Weights of a small GPT-style language model, trained from scratch on English Wikipedia.
Size: 8 layers, width 128, 4 heads of 32, vocabulary 8192.
Architecture: no biases in attention or MLP, untied embeddings.
Training: a variant of SOAP for these matrices, 2202 steps.
Each number is 500 + 50 x the weight over its row's rms, rounded and kept within 0 to 999. Layers, rows and columns count from 0. Numbers have three digits each. The size before them is the row's rms in percent of the matrix's.

# layer 2 MLP down (transposed), 256x128, rms 0.158, rows 70-141, columns 0-63
093:464422470466520491486523496589636482462501414518521575464520569551473536424523500593566542546549485538473479491580471435516509504481548519512513467484651432524486458577413514505531510565480408
093:532515640509472492528584469503440603400494515531481537513522547560530507500470506477488554505527528508513570590440526461432414505580417522428436465543534483403551492564462482459485503522461528
096:636502472470543482530532450519428527479465406488542551480499474557532447493478518554473534548557388557552530482549443553564522491545490483447457550579453556535442483491465491516455477422542544
115:547473527556558505511525415459522447480572508444422480424579561538476498486504471433515522510578478484488427467520534568498521559473461531474492430502461461412432470614531531500415579593489564
080:527447559452539489488556457611484518478502590464566497521509593506556427552465454473491531588486480502538492512503379466531502578474515522468473487457508488582539489555480566483501495485458472
095:501447604445570466534553595545601535558476440468533570444472601502478477448484596495497456497488527500491556482500551479432534555504503555466476495506621470512465472553544489527486533522517471
092:608481491560502498538397591597389462506545500419539492531473567545511514468538459394522531544576445528394490495498422499519540589445465460475493534493572515527474514526522457607487506533440505
098:463525495573463521501431486496526536508445426604482565438489516565475528597541478423443453570527527485600475521510524473533463388587441520435470453534438513487571491350520532521511478472461463
097:425526533424528567581516435410498471486484501527568441593501440506501459537447543474443563481490453549416467562526457536564541407596429406442569474556439599550518508496439505492544545528482507
099:598536575545446542390526498485591526466539470470494574408497546393499449545517494443537489493490403569487503550541472521529473406576492478433438482459513445530566483537445496511583488530506417
105:461561439458435451561497475426512501506431547477475437534536427480549478468499566545474450447495490482501556517549548555476490544569475512569455520511439485467534454408503523535425523485567502
108:540513414493454512467475423458409534433506481527515529495503464573431437474551478579485488567566541494461573502549514468470413466577538457548395445537513471575477515541492479596467474466496411
097:408425487510475492501474483423501433554445534500490559506469506579514497499458514472514481542472511514570459382500445528547478464581485506548495487514586483468474528531518481512468521477542565
105:532444443479445445463478557523439463433438430507483517403569539474426471497574448501506574502487565485492459482396536603443499621483455502514448539467578507553499525518550451460478565567427549
091:545447523467468465502400505532478541600499524461479506560497476508527552442458462516524522524436520531533479454574398504472520545490519526481516536567558483498533413565503444466426457499496532
111:475503601483518572478463457530401504512588579491393529438448563470522517537459492496520594450568480445449514450523397468514475577471550446507505524518435481429512508562511504436542535523485598
086:549478476553463502552560504601394538528596495495532524524457468462559462487482499506556398494526588399525494498515429408572497513510516391481490504561451450559471502497434515496550488537446442
073:486537515526485535445503494359579558440523488569434480503502501516490531447481543449494453414539496503561511506496544553493433449546487490450541485538435488452476551464521486502507560493531466
092:534518561470515471562458485555548555633517545455438478504502526527471528480490587535492448545576538411465554526571479477563574440510518572503458532573456514587442505502488532487430569464477514
091:471562510516504584526406559399422542447518576510533511500526519445478458522535453364496476464496495438520508482473553539547537461508426509474475529504346512499536541479558542511525463487491509
101:540465424511484518500429536430422500513515436554429563564397463547482600494475565508451622477462498488496445564476576478494520401456539612568514493602523536486492469494480473508497539559465539
109:494510551438503461516486457458499500461438520435626573513520441524521485515463432351401555529574419459480495520458434454469546558542440537410556485486521460441480417576474522529528459474505485
092:498516433463459509525472516468503535472628573583549548495523484585542459457334579501527574540508467418524463533528564543466476382442412516418460480540512437555577512512424582499452508521555430
086:532518494450504504454463487420590506512492380513449543517494529530448536508546502545557567450460494510468546521575591581497396477494543536496422445446468495476481621472524370495430510603486518
102:399560433506479505559537599424423462580394466494414505548516481529556556514478561544521409417543531549578546527500458588521525440508470530519533550509501461446506447490523512476501459475549464
110:433556514412549548495454493537452447518481423492489469535504509496546543523559497569542572501535504380420530537423522513537496572559540567487492552548493493411497469474456535469516484521572486
089:427561473509498548426506515512478490517448467515590511578538352420572469485515510565547478441541442560402439446552464558619532544556624522431530485476414582453426513470502437608556469490558471
101:446528440545572431424497577480428492472539513500522572545548541526515514505533488516536564479501512520552539472531442549531521534493452529462512425530534490524481537473479368479428427512536465
095:490464564457452539520475553593466633470454455479511514464494533537475434455424463456451406568458519485544530584511496554473542432560519468453485520518546525585529443498508555473406481417448414
083:455563564491407508569449498513365513431559502520488520522470506536485443552489399476521472477481598448572480510564448501547472534519425421539434562499524446488466489553534558499573490429506431
088:480526495533573488532489490390642518540486541529472455545499466535493435537482539442452538431579537413480517494486486503564599515478555536509524473566413528497554520435522439464501538496527434
102:480443451483497521530517452451412523417531495453459489548494538490596467481489469518525416386524452525537524524431593454464474479550596536556457491495562475556445447551510523444435467597528543
104:516514467542479570521440433479552486453497517502457430541452573482454473525444496447519522501497475503497486587494428520555514488510516498534618583522543521512502524547594441487558567525590557
109:435533430476496537448509494508559453525508567525457518439499500447464460516511547490481514516456533452494515522522424519380553549450581487455509512520441405427596618487485528450553509562443449
088:460482569475509529593449500271537479494513511602495545475417395461450467471478547530466450374427474477560547474533473520454527483521505517526542538529492486438573508479491524539514510476510544
089:558496483429504514468573415660413555501529498464601450464472555484527486565346523469516516526459507554503443513469398432492559522501513488485483516570516501494367553485502541490460492595443528
105:471501465485453488416444475479497456512500473437457515562470466488488534421471507537430521415514490520530477472530506507479564465367475462438464448470437491520482555576506527571557480594523494
094:506364450438524490443557572511522551553470414511415545572539503512545545497537522464523507484483469495445640465544551541430443385379507511548531522448519480561595489464451413474433524541452568
120:540569473573424496422576496564580530507475484519579521557478522551493541466591501423535533485526479602458531493469477596517428406442522506551575460580409474545526479532544458443530494465507518
099:548501535474585477524559476462437553436550560588538434452577497518541548424449475414570465501554511595555545529449476474488551457538492520423489495534480579529487553485424454573509511555443362
106:495495554599580496581465513459588482429546557544484516492520513466415494508514552471458467509586497447380430563489383480450538493472537476520551501453489470512461590547555407539501501494578560
102:476505440501552450559464531422594546472546428480494513445513594514474479459611439500507494353400533547516411528555566478451536476449441451475581463448492457456518525514536472460572487523446514
099:496484526485546520446415450503524421516476540416386527555478490418532435444535382575478448532467526514521474518508557461583524489492520523509550431473455533488451509580446474524512465504534374
116:469484438485489497466554410446639454417470463499563518533586417539473530463524542488561489488486572481492476447401511558477472516515523595501540612512489469474616491496499534491463413496482585
103:552439527498560456553490501451513533417553445486474416491469504534437486492478543498507604474527461474568473549525468632450483564498488453524534480489488372465453505511503508555431554494494539
110:545592563575591497454483486473548555413542533473497564530508551482486500526467463531562586466539374540506572438596486511446428433409567466487417495518566463510498619539504498565537543522505571
111:537541507446469533456462454438466533487490416574461495501516477548546608480539506541548624558495450544461510485603494483564497578572478446522476450592464490454464532439422425473575485477570472
110:439499524554477520443456528495551536525457507533475531498485558505502488447561555599467475520434496483537550452480416446496554459565657503493465498499538439524521449451450546504522433439562476
098:494459524398516508485462520524511509449480493493468479576511533600490512556484405512513562508474499531419531529539488548466530461537507489591455477609456559531506426570420576440457517498438534
120:487520523463536548478553507473560566524490479470433525458482478558486495518532476493521494336521496531497408467546430565579576552489408481491588519503436390517505500487416524499558482428534531
090:478528479562479433461492591526507536599503537524532490482511452569592458422500433450503486508522577579444400466374589491470564429431569519430560529447525507478486560480482445521427569527436463
106:497507531477541485377562539494538483543475423575467463414424492625549503488551499565534533501476599594551528517498465414529489515436427475456553528440595529440616507483577437460503532491475525
082:543523476533471510534537485568449393586497430450582565467562502460523444535483545493456503594474433482444511453487408475488563535429503436416476494511555618601529485589508501522499557519543512
110:523485507467571551532485495468610525462528533519627460551444540487489501528562447501516514488420454462524516506553484519491469413470473622438526561562528483526512547432435545415495576507451464
082:507491497502509544544472563456555543506448477492456529518481457467487515536456521475518474451479466565537537475509480534522505512561463543466476567539382534474459571448492474487531512477540514
106:614426569449456512380520535447495567569526521404504554621472424457494509487457564596589494527502579511461509444552590534472518402435485441538497502507459497483486474468449509556489504456509510
114:545492503424424493520484543409479511499439521515484521445531458505512429540463491441441535512481501533447429576530573517539537535610466534551459415548379481465565490459544447538492513551465539
106:594642507480508508498514483479490466548547450538488525525483486515529438511425539557513436380516510508558497528441645541518481531568464611535429446541466467514544467463500460478503465559597504
101:530562407540472500511512475552469465378562544488401465445500521519532483455426457466510536530475538552457478451496611580556436548600543442568385477481433523494492493426504511521431510520492519
099:498513542547496408467418474498547523461576463544502451567525514501489562508496541530522632475496460558409485468409506508440518506438445524522450495544456496545506529522586528443442434479431550
099:447539394537527529461503490504485433536515641497502463454453448491446589453495562507501483492476466364542516386464520523536538540424580601549584506427424456484499481489543407506521452491525511
090:512437545419528511570416508615438567473562510501488506543496536569519508533450488493492593574541468533445479539438613592496523483452478428490525553473404453528524453486533494507505525539422596
086:583440530548497530511495483666400446530560551464517536494505544498466403460464493468530540584479460427487493482453392445550537544467461499544520513453525634614491529576455535488533485538464457
110:435468573498499526559494449539504558487505507561384457581484569516482488402489517479506492541473456483515452513430446565432500389442406494471475495452389558533499530486523513552499524562433566
081:565533548470469475495484509456473538515510546560564582441492535524541600558496473422528514507544497537521508485564549527468499471549468477488387493580582486454623470524475523447475464481436434
089:574506478561548488511442501437551558470489494505467428517485519546503433510471506410405494399517552553536508543480467517484536504529467476429515501518395469456507537463521444442537534487565391
080:512441551451524495571547486622462479487481476402538564477540571452558549579508507513525526553441528546477520553497517489497501532461577507627468489537600554600539484526436542526450488540455495
100:483459490447521549524502452406469459495481472522377488532510433519465482506464519509476499491518482555491560574511543465463505535513533516533459557557410472525443439500427564564567583548481470
120:466464509448503497450528509490578445522545539475478544489571443438460439490369523578431425439496509475437503530441438456459477493471483400447457586450606505495433520520521543504494603579445459
090:437528518546491465463444509552364520447495567380534486469526552473532587555590554551608442508432555517550507445459507545489479548510519480457536486470476534509514530542483518515551462584412429
110:494451554514534541460527500475452480489413419522501506457432540437501479461403556452466478555486586496490421479495462455582485474520499564577487548535559539430536438550448559529534524473561487
110:470440449451541503585433444455547598524533492416528513502463457454582537481520538475493470499538391453447470543468358507486496500532502472546516605490450525436500521470497456449536464509571642
# layer 2 MLP gate, 256x128, rms 0.183, rows 71-141, columns 0-63
098:451504516510424500521440531516525409502551533519532549474580491434446453467458547540430485562493464492437484454564580505435541435507482596585499518494390617455525496504547437490484530623536448
094:585463437443446495525516513433544583498466407486447509520497560502428409520430650520630517534522519628550600426483449527470487500518496492453493490565442502525471462524533512501566517457508496
114:495522457432511524536516573465505416475560593441543449569522543470485562489486564541536425532505416453460553514568453523522406487491527457479483482401460413503500429514485478485555526406546466
086:548541571531542516560524455545492461446563489461582586477432559393460539476504518411529568451530432489480555493592456517543531498494478573610515503453521511479494445508514569552498472537508610
093:472519451535428494551544481518492565492500538548545495538503533504467585520536477476465522483506513556534505517422501541452609560479542585434462458531459455557379481496624482427493510537550538
095:461572476514418575573497544462450514539510530457505484516461519453571501460593624560569525426440484558455519505563517467457485480455486496441507522518537459543479501541527507416532434483398489
099:463430551472547523498497393522493513492506461559555481514497474598536499589482520510490465531522537407526518475490539516546464395524507569529490503437477540505439521438448573526540546604521503
095:479398482494536469505606449506550569515511525490460451526548479553479571482569494551571441580463580460455540438515374580567453444497500446459522552541450629459442500435451466584556522528529570
093:492451437478467511525420478502434521497458547514571461495562455530559566480498447539536506432501597442466577454494562474501528573415494528590554464456520628506487429466509489520442576595531544
100:444530551429506532496458521498503595550541570570495522449532544448454548539457540568544502465569495557463540403443501490494508501595437521521521500504441560429515514462456524568435646471552629
106:496524548498543480467481583501537470526543512593540430589509566504436518637549477517482471470477448451434453498532512449530507514469467495446652543456490512581606516487546530455476587520453452
102:516483494452489529508444596521513485553565473406434482508563541429605527570610531602479553488518479514496572515494455413451624631507596443495499550573490591551557537484496437496499462460514489
103:506471475531474519543480399434551477464538582547537465565406522577419538515505496432454533573578542443478408502535516566594502462503424537463416449492465565441535471533417472509366546464460509
095:542539449467435546479473528426549544509620482440483453510451487517489442524552525507621552534479552503485486470503501400455523569499514637453485498569433475524493505486470483455544518549408427
102:518443469513442431535490455563397471555456470495578484518501533463488506486506592428428569492425425527522442494519489503457550543488528463535501455424494619539549547499525563516472455488600409
102:458488457488537455506493516548481534455529484466456478494446417443502521491451482499510466479307360611526524497434516463523576517497507418545533496466404535466566532488485598500499456569543577
089:429498498523514475592367515455567522463493359487489580497461507379465440498592430481520453512467398491531540553485581416607458456433507456546505467404528608528509496419505480508456492482503511
103:580501513446502496556465531524503530534523453489519533488601513547459562544577463496482475522513517566426434529553545501591498510470478622467487565472585505493467602516439501564415467438473531
089:575499566567541554424358655539437511548489483420475551507495531497491530442478503511513461440503456513571524480429498461442501517480479528459516508570439486532467470499502542423449414453469567
095:484522511515511529644489582493493429518482414543559446467543543547535584567464506488507542492385556510483465532438503486504538475485553475506631476563442530467482564433544561534436583589493495
098:514380486543451522509489530478522424513548532434568458474499456536511533571512490420475420482519480539436531515664490607550599408519416494578557543492436463566507509525391474475477540478506506
104:493425482477575497499537446452478431475552486463507464546450441483499497527462500525489407519449506517609577517449583500604609498479490500471537467551430504495514536521530555494521472501534509
095:468556504468539444491528427446543582483528624401473571572501515428449468489397418492488521508387459515541441485516526505502499467521461523550449554478558509381498478479545552511500559444506566
096:480530505476408538601575539481528471507475548479412542470524479498599388527481476515497518512477594516528486378394488511503503600564499448554577494521458627590456496398568558478547520423489535
110:514458520513464533462526589559551616507561528407450489516655533438558529547503542482478481519530515527496524556458460454435515424458445507512442519485458524525480514461464536475505546553443447
095:515546482443426421556501467494542524443598524426463504575432510571425531555483508516470506503501415503486571593478441506557447538526477502386469486566589499424558599436397468440445517475444467
100:538394545489485539471437542487469417480515548563523482494416496466592440592483474423523479494448498519467590535522461512522459426538512486608478475573470455380526480547425508439526487453602469
105:482487393425438506476513363458470459451475478461431473545571455518426544452483519491531481456419523565530449458425446500520510525464525486574543640567520559428512550491489532386442482431531562
095:391507478492510490565526521495486510444451532567544569519543431475385554494500477456451425405476546497584440467487544551546548536456466482557549490482464450372555438478494570475542462557447477
094:429539473461507571470546424534413495530582556529560402593563539561464354507482487490441481587424475503474479520504552477517481491470423429542541534460459460553418424571558611449494496481513619
099:482503573491524501517485534526527485459525465489427470466505493532565499496477514546416430518530498503449548469499490468445404519417425475427533487541510461541489460481434583480441530453554449
100:517414591543498441421534436427561466429547534595539514530490515430452467614543506535597435567462403465492461477526528457446542512463544549493505417545497494500485543481530498452428479453455553
118:548550486463487493467477529534523562453480547501371410572474549488486474516554447559589551510485561492500566512518494534520615621553523504442570466567485526441539592510556433594583526458419588
092:455531503491503508578439566490553528527487474434429574481510530362459506537549510429404440470479511492545602541429441514580617477526459522588532553468482471538468477537536482512498423478432441
101:505517488487493503606510599496480398586512506455503568520569471472493561588511521516454505498463539555494537410541565486514576585531361416482503420485514544591504517495515557493438514455450507
106:509504525471438461505394449508422557593348500412525513413444531506535477516481533441456499512498448510442477467490439455461570411466444483517363534524513545497483544544508546538403540526503396
094:489448604523494439560511480438550430477479536502486484507532489501556412509387494500462483455511527525517426434460540446548493465398488508577555583483483632485576501520402566526526562484521593
115:464470544418487503488470567505581476557576503529480542459434544345527438504486523499559485511551547485501568492488477479584509384468453474517475458429527515479520508533478556556498444549511452
101:591418582607495458469389456416498566484491448474389577498462527507502527488413488472498470508605498395459496479436467484459458477437512468455518457482478538483424547560489483477458584507523523
101:511434510542564598468516489475563591458532511509542464429447504434524608472447560515524473402488537485560562559497496503530391548458522529460528538526572490466509580398513506525501421580543511
103:527508505568448597514443454463527431558501515556437633510451429448519589424492524538516534569482523472442491491471456500511548484415538550468507483605508558423539516451455454479533544613559605
099:448462590454556553500542576511405491553524482446518503374599552516387455595482517518509529480455477488521499552476508545524534389524497526588550493440492530508493492593563502425440417490529538
109:516524479507474534480480615504457555564565478528517450468476484465567463443520479515473531500491550570523487445540460518461547534564462523394450561508477524555484527522554433547668499464497427
109:520507471545423568468549548476634545503484460516426487595525514548471482569468540553322458526476493468490511550403436502426503615535473430476583479509495522409508547503521497594570550484432579
100:530482393469408479542516381581461591584483427485414448546493473432553486511507583494549522522444529485463470545421502565477509503527512527572517528422459496513515484445535444497603456467506496
117:528561481611488535448508480552526523496554470527455504423514570486449455415508470490550482428376523478417485614489481541492481516476428456465462542564457492444421473518526411573378487552636492
102:594438471400503542600395499481493485625556539480509439472569466465572501466524487533486557496515488357439525520511523530470502501501485592517552524478468496523502573466501453558555566536538451
109:548418489444530491455612543476510549386570523454412508474560527517473457560465485593508535451496422482486549474517502533483480418424502503593489579423439480494405504478587516464557445493544470
108:406488512498452530438400538518494501541458493440398509466559561476541559494541483444548482472475507450488521541484506454489504466412479439492452527583553412571487441522403496531351575487555435
101:469424395470555504392505498496535534511495520562568416416458424430411374511538530470528462469497460484410477512518444534557501545444407516475452478521482451534565536578504530515603557415486534
104:516511483524447532519551481465439537515621519516460473516496395478484502543461501444559505587502506572505614373540478462485566432490548436477469550536446562439548514535459538491460477464470503
087:476649391508484543644531497469587527442463498469574511481521501456516511430559475460473554453442390496495495492534490470512453600449479492513428515457501527509496542534521481515477430576554551
104:575414484454556484499442590550516542579432516567491504564487526528445515467559520518554504465545497488540596535601454528541591510582489571443428523473523428439468488468502493503562509483521441
087:436469536520534481542489406498437500463446497525502420512511496552566451472510570551516453532492366497477436479545497451511462461477511516540528522446528432565451408495492576413552548534567490
100:537529508563518517480472532504474489461544510604556592491478562417503498581572481534512514365591582460519523528451493576481453487553418569517500447479477524450399526467383496537609499488463471
115:577368555490568550546517563530477568476515553427409542501541375482569564683479465522536442431447543505499573447480438445498528545504430465529511447512561528449490566567468574498533545417506537
100:556406500510439540468478415560510514553548552542465490549583517462565446536515518487630465528533555466554493431491497620428534450471463550496405466459447523520535445426634454504517516480521452
095:527521411430471575514413420528405486591510424467575474505522418443582593540497522490539482445428465455527603532531522600465479376429524502492504441499462536510439465504519513492494494510448517
109:574448451552400526440563510529479549523513476537365547516478441477488510525473431505481507569464560493470543375486450565459576514462490470518477521593500525535575513428494517578542481437554500
098:488501470472580488509544436598503500385500427434530455566526515580496558472563482459585499578492528442553647472513567524479474407491472482571531585430524559463453505496507540546512425515486402
096:462541510425404434538522506501476510475477508463585463545560493450384482480530466503494448580533408457364485514479560411476580560456462509556508458504456502477488538482496495428468469516532474
095:456513400444441456545510518476481482478444515506400536505535428457554461454554538484608601421460498458485499415461483471562535580547497469592564542412505518502485520499477499517493449461467570
099:351430512449457396423574516499541475545524555421444531481444537536482634473559545572571587480458503462500534547559552422479446439476572545481451426518520523504515484422521470454505501580568417
095:519580491488498534539533492531587388513449459561472625566466513517473520501579485455549540556470606573499560537494461562527558492510389451521552560468501455441469533525501478434502456510519532
094:473485451528570460495431497630462557573568482483569515443468465499481528532476544474471466467591519541448560525455450574512498448500500516517519578400494445627577546593493503497475557583514504
097:486432417543571603531416533507502463500478470543540463512484515474531430467549427497465423497442519535544514450505494446474448473489587589456508617489603527481476458596522576547524492538441421
093:411544486495524577558501527431542536531471459564445421594562469524521565439452553381494498411518508438555560454527441539446459508490418526550512513481514552494499517512553608513499468495444485
100:489491450467606379509501503478454531507468551509498542392499549541550512525526509498424444502489446504407478510498519436451479522460549520514500453510449480453565562508502561521539534438490401
106:487503375431465534527394518515468471474543471404476360545533541495509409513617487551517540537577404522504528546539487548536548438525485489483475554402434486468519522560554456525559412495466514
106:437517514456516559486471606583481451529435526455493499456532523543526470426583482546473494521652483432570516399577567531471468442418472420458455510471507517462464480494457525478458499416559502
105:606482508565476477428496524510552454540527536537560523537506531441576496417527420426564480523478443463432585446486546496561558398541494511501463451568409512415541505411513524558548461458457560
# layer 2 MLP up, 256x128, rms 0.192, rows 71-141, columns 0-63
089:450499502498460434430532538495420506516410496503557495479585489441563503517484485515447400540424535479470471429585485581526469540423523456524481450367516542639503505489425486511480511429536469
093:606562515549583456486558535471423461554422570557520461562518456505527431457547516496494433502458553474457519540467557581507477478525405496487534480481468497467521449521409333551518595474551441
092:589596529568544449523492546458478514464466451548403485519458502462464497514466516457519487461529441487552515438511514498463550550496546469483463459583531453489442476536537622488419487427414573
085:471471501564444471459495494546526490617420504565474495458567522612517479499474452546411485560539501513551485455394547480419481578552516491419512513533468417508493551444487445485469515450563445
096:489501466397429499506495488548463465499485462448531469417482470618449530428535465489477492595416491470507458497450508483516515447494491488496543483513444479444549525518499463534518422549549533
091:614424528435515444486415485548511467499512487433568520493582530510453523535464360421548497542551468487516505512468526525537501487498546489474498584506416561477515470577525477535503537453523517
096:379485553458532537478494460428574451554589510450415495533497551481528450538451504546474514537475499411475510428512544446516533565503481507504466457461575561580525565410489584530503536493489405
115:477503470457485580523531512495461540529526565458553570556522440511508502523587450511493523565583529520498576504492418501469570485530452406475470567415530578592477479599535492544515489461502526
094:509444375598455552557524419467567509515481436417480414537582511442438511489586478563471479557469505454514565535471492528562562465535464554561508490454447425488451500542436524491480479576461484
096:378548518568450593547511501615504538533577508578414553489545506492538560443479608574538525461507552498517472488465539534519498502565482540430504445458473488517476382474506529476458566499516535
115:558530566570494479466493506461559533558512504530525427533434503495568624463531485507507539516464493523530500540539493451443371632482540560415492487523471524465476432471394442518456433423449451
103:470494484502468565464368610514503463489509464454454475498583540427536580568584505557591548537472476541527522523596439420447501583482540528508463592519493556574527554458497480536521562503529568
105:459556492485547454514556521558568544514494589485503507439523468495508427380388458537499545443515490497454497434418457521524482475492464541513479552476416483463535477469477478495526458445470456
092:397473399504563438611535467413466499486386434499477512473435520582458494491477541485487450444545498448503403587547421556539506533509416400511438431456531493439474522506575490541474506491484500
103:481549496564536512529437627485438494463540594475367469462508514472375540575447500484442420534520451507521414541435456434426503436424489408468501537524445530467597521458557502479504457459506522
095:434548495549503454530527485385535462491503505518506532596468511524496473462615452483479492559474556472461492504521491523464472469540418609407474461475499434471422551508520474523511546508460472
092:426488499552470436576447545492550466544449473496467521546535463458511455532685487501443478531469494473564471526476506517558527438454511523503497512436551680548468556482552520458465556456450516
090:582505441444456452493462508546555509514498607508474510512444501492543453600462499431475512486516486476483621507467488461412506468393555544444426504453568398517518540445506546578465513370474481
094:579482503607552462489467553518484536518480557486465552482512615474525465459403519561521498521511448529570539461455461531484428497471449496442480486603383496575526562499554533475399500415505558
099:452502431537450409526370512539474435498548479468560565503433488513486603418481550489602559493489591503442532541462472463522592414458482496593559549478467520547484478559593560463426553506425554
095:500609556513553466511474479446552512518432557506479482503527456462582466508418559438589522492555459565527499449473487470599548492475505448482592482570509502408457561424519535564515626482452511
103:645557562544409476460501560429455571520425535566442535442494493538475449532501498550464521447391463433487467437540472427521443518456470540540436555495489461505549511395491532449503527595538491
088:535558548534583498389521444600544480582553445474543562449591478484500439447382479550521525500460566499538478481440562504514535492460478521575448550485555493498436526534425578439419499562576477
094:474585491470487597521544590455568443505369494483466477463504501483561406500482528459569468421461523539480504549374474547533481479547556519525461533483533626472510462518582499512538481449428412
107:481430536492576584363540489532598505442533507468413548508570503400572554474537485524532496533473596500461553572453431525520562429480533441438459504504448587467444486519498472514505551555449480
095:501521529493494493469472490432587498473565464545453533545426563530519518386504572546492479471544458478537437538488526484497521529471484444557511631561482458390489560494466604437559475546483530
096:472444505506407557414488483461450376543404510495473491547524449516489423485403536561579603517572537619478557490484537523512531476557461491545553449510502539484583511469471414514508530463434351
100:570459523523467550521519473489461416548516492524439508472394455515584532467504495488492484546543589501530554409488505632528465454497463587482451568505564500435488487465407417497537521513472608
086:441571554540516485460478567403453462484536514534471559517476524628511454455566523439600526528547482561458459527518482452470427502591583451477519467571496538452588521432450482488621494445489398
103:549446405565511621594582468561418486516547490476465483563460498454494468450520425497504463552550529443441510578525491552553518428513428528523520567496465499448495509576466469514447510448481436
097:572580533556433485422497426536404530523495520449537450458459470477581491514497541572382564554481623483475539382484478493489543507503450472479481514450589568525534517508456644600541560457579502
107:508497555496555501537448494530506550550450431511480460460597505510465469398537580479413504511582522527477412465512517433504548568476448495573457489496527449574419438562353547494456518527530570
115:512476573583568404487488498506507506525499516529440560444549458470584517432364419485473465585511499432499538416554535442401477531526537507519532514650504462470456597491530494598524498602476509
090:470490512527411473416532482429525510500531507405494545489562490447431436447532498448439580522493509473555448556515479525606612458460467513545421544535532504515451521426453380513543552534496533
102:473467486507442517390492457510468552440555486482549523535573517553517468503462458475536460547485553499462419516510476484547446442579452502501462569468457427557436473536536513524546419549481426
113:513567494561483489556506552482452481503518539452489551428541501454579618469474427479550447525392474565512606519493469532495462517479666476522564544487543527450503565471546528478512484519452552
098:486482579428440503514441496427508550450471442464562449457517522446475503588516542501458541411428485614475486422450487496459513426494442435545471576479512469453532626571391497449427580513521592
114:433523479545450536486456496380553468476563495484543599434593553517465510448485544503437551494492454528541388578538477523474463537536468560427499499380456503521540529565465507560510583439541508
102:465511509451525452480432444458470488515451501541502450444522522515558425504579509521554556495496485437439460458556544482477448429466514583567490544477455486629450482457524537448604534511558551
107:469504493543514480484490484509422528509544471487440486485506512567448479446557538523458556486508478551484461531494556514565484515554659507497579557515486418493484547448479457495494539522500451
107:463404552402502526480457376449495522504501527483484474564484495550546485487557441531506512471534539435471562463537507522505566502553529481414531589574428477580552468585512506384453560486406624
090:528556498471529510480486485494450526502460505587488454495528515573440434532610478459408505503518562508531554431588525532494540438544510458519555441503500503472545473559560471478465508503610479
111:461495538446524500497468530493445497524532598524535539588487529459433455524501538488523493426421497484546468567470468527487494463395550522469546445526492564441468502413503529546504475475409536
103:459527450555485487446443544382491463501465502536510431496468447472541594520541467584480512485546406598467543469479570466465420517512522507507534474419482525436356490455483395458534443434472401
098:555575417468418527523532524521503508499496355512483562448469472451525536570483438501480478465474541511462514534523447530507481473478508424475431445543473552535583586582496488568481440532502422
106:465404453619505478538426515460567487423454458562484478504492552565526561440520535453524455470569518456467509423484454621524453512518466534491497527496426467477421560499469464519500614465518537
102:487519542414521484586495556522436527519448510456473525537507560464486481481537503512490593651536448559439503541534548517537552511552462489561468523483469516427479579463605400516477457504487541
094:447460540492488451452597487626527470556492576481474546535585506452483542544547464513561490516489562563521490460528507531585593450474416581521427516560454542480393450429558449440467477502378532
109:403637424538522485501483514573482452455459475432515525473453441519465432475514435547485569438490522498429521537452498385550537511499469449584473458482485637492576515504468454383477472559469476
091:435468470511543523468459482469545534455496412621550531488518524443378482574478475435467535468517443444428455571524456515496510465412494458492570435397474539535589507501551482521520492510613542
099:372428481444595569516572522466485497448514539517541554514498530536488527486502534582524485558540514479525589426493531500544441612510466510529532534484549567464537506586541413504458521554593565
095:583415573486484410426419448498404470389501514539438574556488529538516539473448478557529531473537487479507460479382429500471449468550492538535558385473483506508510529467471538447454561502497466
114:503415563479550526530545485555474524424531414601461510435529500587524448460435501566556511523476516483548538494465583539395509469625470473526551470577401553460446536491560487460569515468566475
081:471424498637502402474472424469439479454407502481494437472494485453443480421489492476551488521451389500500472537541606414445497431494466490439464583519529356522481490477510521440501492536493520
099:525478537474536519491547480481504558495453484444463538549483526522398546594442542497508488532456485546488311471567523425544521461509476508542417533475467439553529539451584524433332510454460496
109:507439545459580481479590573495466465434519525527428500553497464520457499540551494507477560430510497588454563485498436470404571617501583450513478518559448541461520515555461502449429447356551576
099:496522459483435657462582537598497493556485466524454453494509580505552402541529531503542493439610517545480544514510474583477433511507561527502468497459439582482470415453546475584425485553561412
098:562494496477480545442481468477475494464611503540442534469412598459501449500571529590469511461454483547574537442503528415546463478397522439516481496399478519446566488455586530488463414532566540
116:457562485478437522615495477521528478406576419528587459504489502440495523575489489450535525424520403512472548562460504378456541539500498530476606526496538477485507438460543475444495498510555564
097:512508457437506471481523482564530414496493389423466479406488420559540582527617526496531486556429472528504581463584504525600483574463482488497491567352526563535572437516513550502517496549495486
089:486484486526510419551460534491544561510523480584455533421541430469558431552526557441427568591482483489495457544406437549427510482496473510467472494432626513526546474510464575531556565524573491
098:514499468516546468392500576496551461458536412398565505556485535505479460583431502532454450501469494459572454602537526556512538459464514463528473495609493440524514497533495499487445472521485478
092:545495493554546471493435491381537541512480535521594509616534480553375449493457507493499487542446513509525338517574480527509421380448513512472509486613522535420445548498465423441560542444461560
084:501410519429526512503453508477527559475461526523532496523524496410517496493389477526486531433479421456493454450517507426536482436483526534504489459460619488559509477569678491510497499446536464
093:579447499474623434492564479610517535492596484494513441440525470467560438525611474578564461442492460551501448510542455561559518454425555460556483573470471474649385481626511518525574493484483520
080:606494539445413492543511499482530498480573481534565485534519490581521535563433493563427479504544498535592470395491493569485453486565515563461493562488480516537516456466476431521492444558533530
088:478514540501429391528604541505541563508537557467508467541447500426557450506600557479404494423483532460577519539449463541550560519539441515509549515498571458483545544464498465490472497420501467
110:498509528516553475549548526433560549451465441471492462526448514418568450507458469420594451520555450481494548514470552502465442466480525414562550448511534562523492457501450523446543538394569353
095:475457586392469540461517482537588411648492473553530537545479506517476519530580500531551514601590552481504527601547494517551520464464539578372472511483451487437538554460517414406578469493524517
102:459497368451347579377502427504526522430440539522509445546447516536527468588580424457399510489501417485435496525546508487516587488456568491515550495507525503473500505600580488462495521530472438
113:548561579565538476579507426483364538510466469506515457573495404515507530472520592489432482391470539509496464550487443548513533533472516500476525607549528487533520546577542527435456433521532482